config.yaml
n_layer: 13
d_model: 64
n_head: 2
n_kv_head: 2
head_dim: 32
d_mlp: 192
vocab_size: 4096
activation: "swiglu"
norm: "layernorm"
norm_place: "pre"
norm_eps: 1e-05
positions: "rope"
rope_base: 115000.0
rope_fraction: 0.5
qk_norm: true
attn_scale: 0.262
bias: "qkv"
tie_embeddings: false
parallel_block: false
extras: ["some layers without attention", "local attention windows", "gated attention", "value embeddings", "an embedding shortcut", "learned residual scales", "skips across layers", "capped logits"]
init: "trunc"
init_std_qkv: 0.0835
init_std_o: 0.0164
init_std_up: 0.0835
init_std_down: 0.00946
init_out_by_depth: true
optimizer: "adam_variant"
lr: 0.00286
beta1: 0.9
beta2: 0.95
weight_decay: 0.028
lr_head: 0.00539
grad_clip: 0.5
warmup_steps: 559
schedule: "wsd"
decay_fraction: 1.0
decay_shape: "linear"
final_lr_fraction: 0.0
batch_tokens: 8192
seq_len: 1024
doc_mask: true
train_tokens: 83490000
steps: 10192
dataset: "wikipedia_en"
Each number is 200 + 30 x the weight over its row's rms, rounded and kept within 0 to 999. Layers, rows and columns count from 0. The size before them is the row's rms in percent of the matrix's.

# q: layer 2 attention query, 64x64, rms 0.141, rows 39-63, columns 0-63
# k: layer 2 attention key, 64x64, rms 0.141, rows 39-62, columns 0-63
q39,093,213,229,228,233,232,168,196,200,202,240,153,197,217,175,232,217,193,205,220,239,225,229,156,239,205,135,241,147,218,203,225,226,241,152,225,190,215,248,189,219,243,211,156,209,204,185,175,219,179,182,209,111,218,185,166,195,161,174,200,162,168,208,188,168
k39,119,160,229,210,213,173,214,211,290,178,254,236,226,170,223,201,176,196,218,264,176,188,149,163,214,155,164,200,243,162,173,201,230,216,197,188,214,221,187,204,209,224,200,189,171,199,199,165,244,180,192,165,194,193,180,256,241,235,238,172,171,189,171,152,192
q40,109,161,225,144,209,203,238,195,264,197,203,181,189,191,216,155,202,194,185,190,206,194,262,187,141,186,200,182,214,166,214,146,177,159,212,213,155,180,173,223,257,231,230,214,255,201,241,227,180,239,189,243,193,166,217,220,213,178,208,207,224,162,153,152,228
k40,116,171,202,169,234,198,195,229,133,186,194,225,187,181,175,216,207,137,203,154,258,208,203,207,198,238,177,209,154,246,181,206,204,214,223,205,216,185,184,240,219,205,238,203,157,155,240,222,202,184,152,164,241,217,152,203,192,217,206,188,160,225,236,265,142
q41,134,184,158,257,218,244,175,209,200,197,208,149,271,235,175,208,215,216,195,183,167,186,172,221,184,261,245,234,203,147,224,170,220,191,165,182,208,230,199,183,219,197,161,164,243,181,187,237,194,229,221,177,244,199,221,223,227,221,194,220,180,240,161,169,139
k41,173,245,212,241,224,198,206,238,172,180,208,207,149,196,194,243,258,206,228,227,152,200,185,163,146,156,239,219,142,203,214,242,197,242,178,246,209,229,183,169,203,198,192,145,196,212,218,193,174,188,217,169,203,259,165,202,204,132,189,195,211,234,228,224,172
q42,176,201,171,241,233,252,171,219,203,199,237,168,226,253,165,193,230,210,199,203,159,194,198,173,161,238,223,239,213,148,205,187,190,215,158,196,196,228,193,173,215,187,145,157,219,223,180,195,147,247,220,174,249,240,206,235,219,229,170,214,196,246,159,169,149
k42,137,213,197,226,220,209,174,233,156,184,228,241,174,178,199,224,220,217,216,236,170,230,195,203,172,167,204,189,157,169,181,239,196,246,170,234,209,211,152,154,178,208,169,135,214,236,204,198,182,196,201,129,229,257,167,214,163,168,141,220,171,226,216,240,176
q43,107,217,238,202,195,172,247,200,224,192,164,213,166,144,193,206,158,196,182,197,231,191,215,203,256,179,147,172,151,237,213,238,184,214,216,206,211,187,211,192,193,262,272,225,181,223,183,197,230,186,194,216,134,170,200,163,195,158,215,203,212,164,281,212,206
k43,164,162,224,179,176,167,227,185,223,214,194,200,230,203,226,217,180,195,173,202,208,177,216,199,227,193,161,191,214,245,199,195,188,186,220,182,183,153,208,243,204,201,228,287,174,137,231,209,273,206,199,261,129,166,221,166,195,229,223,154,218,148,193,201,215
q44,104,202,213,199,211,194,224,200,193,193,164,247,200,199,147,234,159,214,116,200,173,182,202,181,163,178,196,165,192,247,203,233,257,180,220,206,225,173,177,205,171,205,200,172,215,217,166,175,208,194,195,206,217,138,256,231,242,247,239,196,162,155,155,156,237
k44,092,224,181,260,178,169,212,174,161,204,195,197,143,255,221,201,236,213,189,201,158,144,226,206,212,154,182,193,217,171,197,173,248,165,250,221,212,203,172,224,194,206,230,211,196,201,175,311,229,187,200,169,200,166,170,188,188,191,175,227,219,217,219,213,157
q45,080,251,217,172,145,190,163,160,183,248,167,227,217,173,170,197,196,231,236,251,244,230,177,268,198,244,205,210,210,203,198,188,162,197,238,225,224,217,173,187,213,170,212,169,201,189,169,237,189,118,205,213,176,163,214,241,199,226,181,181,178,217,246,212,166
k45,096,170,133,190,190,183,169,207,234,213,179,242,238,217,188,172,260,175,168,221,197,192,148,188,234,208,242,194,197,209,201,259,228,173,192,249,222,207,211,263,180,216,177,179,220,208,184,179,131,180,152,191,175,150,182,193,166,221,217,199,235,208,147,178,216
q46,102,143,231,227,276,212,179,265,212,206,211,210,188,207,187,222,217,167,146,248,243,209,194,166,157,222,172,204,189,193,224,242,198,247,143,235,165,174,205,181,222,234,189,190,239,194,223,169,175,244,165,183,178,233,198,200,208,160,170,237,219,170,201,176,186
k46,102,270,234,157,196,160,171,249,190,172,230,176,182,174,213,212,141,187,239,225,219,203,235,176,245,140,195,210,148,198,148,196,188,248,196,193,193,222,134,214,209,249,206,216,184,224,242,196,228,163,223,207,195,207,191,233,160,200,178,217,231,198,232,227,197
q47,083,178,166,180,206,199,238,179,191,178,185,204,228,193,187,161,179,193,191,224,192,198,207,128,236,207,213,199,199,178,162,191,243,205,243,187,206,192,250,212,178,253,273,171,206,243,185,190,229,177,194,195,151,220,238,235,226,214,268,135,187,197,259,157,197
k47,099,218,184,289,246,188,206,164,224,134,196,181,198,220,196,189,218,230,167,219,198,179,206,216,196,223,187,157,232,180,245,203,238,189,179,262,229,192,207,198,171,198,199,185,162,209,208,235,189,203,179,204,154,196,233,235,271,188,216,131,208,240,195,167,164
q48,094,220,176,233,151,176,187,171,220,221,174,217,195,190,200,163,177,238,221,163,158,188,174,233,289,156,235,182,236,220,213,182,220,172,237,134,219,228,179,191,206,180,224,231,243,219,169,234,195,182,252,192,202,198,210,175,237,217,213,185,174,257,173,196,242
k48,108,199,206,250,244,219,210,164,227,217,214,196,238,228,176,173,200,206,170,226,228,250,208,227,206,186,224,215,208,143,222,131,219,206,186,215,135,228,179,184,193,148,170,189,162,195,141,198,186,273,236,194,153,179,244,201,231,213,202,231,199,211,158,181,183
q49,092,256,200,235,181,215,232,204,255,130,210,226,184,215,173,175,170,176,189,184,232,214,171,193,219,192,174,146,171,165,164,237,192,184,234,206,137,185,236,200,186,198,213,191,179,245,197,204,142,241,211,223,148,186,240,263,207,204,187,242,241,203,194,180,216
k49,098,227,191,250,212,202,258,169,218,238,172,196,201,190,177,239,195,188,181,194,204,144,181,225,199,232,201,170,244,217,216,209,245,226,199,199,187,130,181,190,174,125,183,188,228,188,273,178,221,231,221,193,197,195,154,208,184,194,141,261,171,229,230,189,203
q50,089,192,188,207,147,204,184,120,191,214,199,238,219,190,247,245,178,181,232,165,234,209,252,185,203,164,245,196,238,226,192,181,173,193,243,212,216,240,232,170,213,147,227,220,145,193,190,187,206,140,208,206,207,242,171,186,196,184,136,190,194,211,216,253,190
k50,096,184,193,150,177,224,207,204,199,269,105,189,207,233,209,161,210,203,218,187,188,238,180,246,131,209,260,160,173,173,198,222,196,181,196,156,202,185,212,220,206,181,198,222,209,220,196,163,169,226,177,188,268,220,271,196,229,216,201,195,196,192,175,197,216
q51,081,186,200,179,174,222,191,199,160,226,184,177,244,233,179,236,175,137,156,213,264,223,229,136,202,189,183,217,158,183,187,269,194,200,186,203,185,184,229,214,193,249,248,167,206,157,189,189,195,228,170,176,121,229,225,200,222,197,232,201,220,183,220,230,173
k51,084,199,212,124,215,230,263,226,257,166,225,208,173,172,158,195,259,176,214,209,229,223,217,193,174,256,234,198,251,154,226,153,269,186,211,173,192,232,178,189,202,217,175,210,187,195,229,191,174,198,175,188,186,213,197,203,150,204,191,203,192,239,163,157,189
q52,098,225,172,205,166,194,162,191,224,167,202,238,169,199,212,186,191,262,266,145,164,244,179,213,222,191,226,154,194,249,196,143,194,180,207,208,236,244,167,207,168,162,214,197,144,240,190,191,197,155,234,206,222,202,182,191,163,212,188,169,181,217,227,265,194
k52,094,137,214,211,223,211,160,168,169,195,159,215,246,203,227,223,208,208,157,240,193,233,175,229,192,201,186,232,213,166,110,245,189,170,224,233,237,203,186,218,210,179,238,236,197,187,224,173,190,221,145,190,189,172,189,230,262,181,198,150,154,191,197,227,182
q53,089,172,190,211,176,213,166,219,172,253,173,196,195,188,200,198,196,184,187,153,164,206,169,175,146,233,190,221,202,228,210,179,242,207,197,221,263,162,156,208,173,292,228,183,145,174,179,214,202,197,204,215,252,177,195,177,205,212,257,159,173,174,229,250,213
k53,101,223,183,161,200,171,193,160,141,171,262,208,222,194,181,158,191,244,151,174,196,188,258,243,188,219,199,223,209,209,214,218,178,170,215,181,259,241,191,233,197,202,196,236,199,207,173,261,202,191,167,201,183,196,184,200,211,169,249,106,186,219,214,215,176
q54,100,200,191,184,171,204,221,229,226,160,261,231,225,226,199,197,241,129,239,207,234,190,187,224,212,250,187,195,182,172,164,228,216,158,201,212,183,174,234,235,143,210,180,182,156,193,243,247,173,194,144,188,188,234,219,185,125,211,219,151,208,205,195,193,205
k54,106,192,214,233,164,243,202,160,214,237,218,205,216,151,194,234,196,159,233,171,216,205,234,289,184,269,194,182,191,242,219,224,197,170,217,201,242,197,196,242,215,200,231,152,202,155,209,199,162,194,147,197,229,206,252,207,188,213,207,253,182,230,207,160,185
q55,111,235,152,215,182,178,272,162,257,156,195,239,213,195,211,170,174,180,236,199,188,234,175,222,267,189,207,145,182,157,137,207,206,164,211,176,178,245,212,188,182,200,176,207,191,279,182,180,206,203,180,201,179,201,208,230,183,248,191,171,213,223,179,210,189
k55,093,172,236,264,188,200,230,193,179,197,226,153,208,202,193,255,235,175,182,206,189,179,190,242,222,222,200,202,201,195,179,229,222,217,217,244,164,159,196,132,164,181,191,169,170,159,237,203,191,208,225,226,197,188,236,236,191,212,150,265,211,283,176,177,210
q56,086,230,231,200,237,207,211,199,159,222,178,180,223,206,148,241,190,189,184,233,221,241,216,174,203,151,182,234,207,217,201,211,231,194,204,150,157,193,158,167,212,169,193,176,231,226,173,184,241,206,236,214,187,164,195,230,297,187,219,226,227,187,150,195,269
k56,098,234,194,205,163,221,228,239,207,228,206,210,139,219,205,210,209,203,243,195,173,123,165,154,223,104,195,209,196,167,229,159,218,261,204,201,180,190,197,156,188,188,127,187,194,199,194,234,225,194,258,207,178,177,169,213,201,196,175,221,227,195,187,206,204
q57,095,173,226,237,192,170,171,182,190,199,197,215,231,212,174,213,221,208,214,223,247,235,208,177,201,137,195,242,222,220,189,222,254,230,157,214,237,244,176,144,179,230,185,194,152,203,152,146,219,135,201,202,171,196,180,189,218,221,176,137,144,187,181,216,221
k57,093,171,167,191,228,187,165,175,182,243,175,184,152,204,239,204,180,204,198,233,208,198,229,176,250,170,202,237,213,146,111,193,215,201,199,210,189,226,211,163,203,184,197,243,181,225,127,233,236,171,163,184,245,204,228,231,204,228,232,215,170,231,144,199,182
q58,072,191,171,196,188,207,246,186,162,197,168,163,160,183,233,242,198,219,235,201,192,201,191,164,208,149,252,174,222,212,226,164,176,151,243,188,239,232,250,200,225,176,223,213,176,224,222,233,208,162,215,183,185,201,135,214,220,200,222,140,200,261,158,247,219
k58,081,196,203,122,180,183,275,184,198,211,179,198,142,202,253,176,215,260,197,141,181,239,203,185,196,172,235,198,161,196,229,174,192,190,197,217,236,199,207,194,144,175,207,168,211,220,165,216,184,198,188,201,207,167,241,239,192,184,169,191,207,194,225,279,163
q59,093,197,246,229,249,191,226,220,237,191,205,215,215,182,200,207,181,154,169,245,245,215,228,172,225,167,164,155,161,228,192,262,228,260,187,202,138,169,192,212,178,189,226,164,203,232,204,179,142,213,171,208,201,212,247,258,207,217,186,210,222,155,170,182,207
k59,098,215,223,213,186,202,183,201,254,186,237,164,186,230,174,246,212,199,242,205,237,148,194,222,214,153,183,203,241,129,181,193,228,209,274,160,196,196,180,176,190,150,212,191,205,185,166,166,209,184,213,207,210,189,205,243,228,197,151,240,262,259,172,189,214
q60,097,174,193,177,191,177,181,278,166,197,177,187,161,192,193,208,191,204,139,171,188,164,163,202,179,194,240,191,215,218,222,240,212,196,203,214,229,158,218,242,237,180,132,226,212,175,232,197,177,255,202,178,230,185,219,232,213,265,287,205,200,192,178,191,215
k60,097,225,170,169,203,180,209,184,155,165,187,159,152,205,214,178,171,210,161,213,226,188,218,208,206,166,200,232,191,185,261,168,197,161,223,230,197,215,198,201,239,211,263,215,246,183,233,231,174,197,235,199,268,196,173,220,129,181,220,206,165,195,230,246,135
q61,081,149,238,178,229,177,129,189,184,198,217,185,205,190,198,268,237,140,215,224,225,192,217,167,168,184,179,223,175,234,194,261,233,188,154,217,185,153,194,198,200,236,187,158,180,193,187,221,199,178,180,206,144,208,188,163,248,233,235,175,237,233,239,206,199
k61,078,251,208,140,215,230,223,198,227,193,174,199,227,222,162,229,152,157,231,184,245,223,203,170,214,199,246,182,242,158,203,157,166,191,232,238,231,251,234,141,194,226,188,196,206,162,193,205,210,177,188,218,250,209,215,247,172,205,233,144,211,159,180,181,193
q62,081,223,141,199,178,200,209,197,184,193,236,178,189,216,209,177,224,223,228,185,172,148,135,247,181,267,236,174,181,160,217,134,179,183,167,172,223,193,184,206,220,140,173,220,174,255,213,219,218,207,208,226,254,188,188,183,157,221,204,153,208,206,185,205,245
k62,087,194,185,228,194,199,191,150,102,205,201,187,209,160,247,249,183,206,208,196,180,239,170,203,226,182,186,217,152,249,258,231,173,199,186,247,202,181,152,166,189,233,182,219,229,181,262,185,207,163,198,195,176,216,201,174,221,208,210,208,226,229,258,217,164
q63,076,212,179,159,177,257,219,217,208,186,243,145,212,230,184,189,211,229,203,216,208,204,240,159,228,200,196,220,167,145,129,181,173,246,163,200,165,213,159,207,207,153,134,220,220,192,224,196,237,205,204,196,184,243,156,240,207,193,152,189,245,169,184,167,203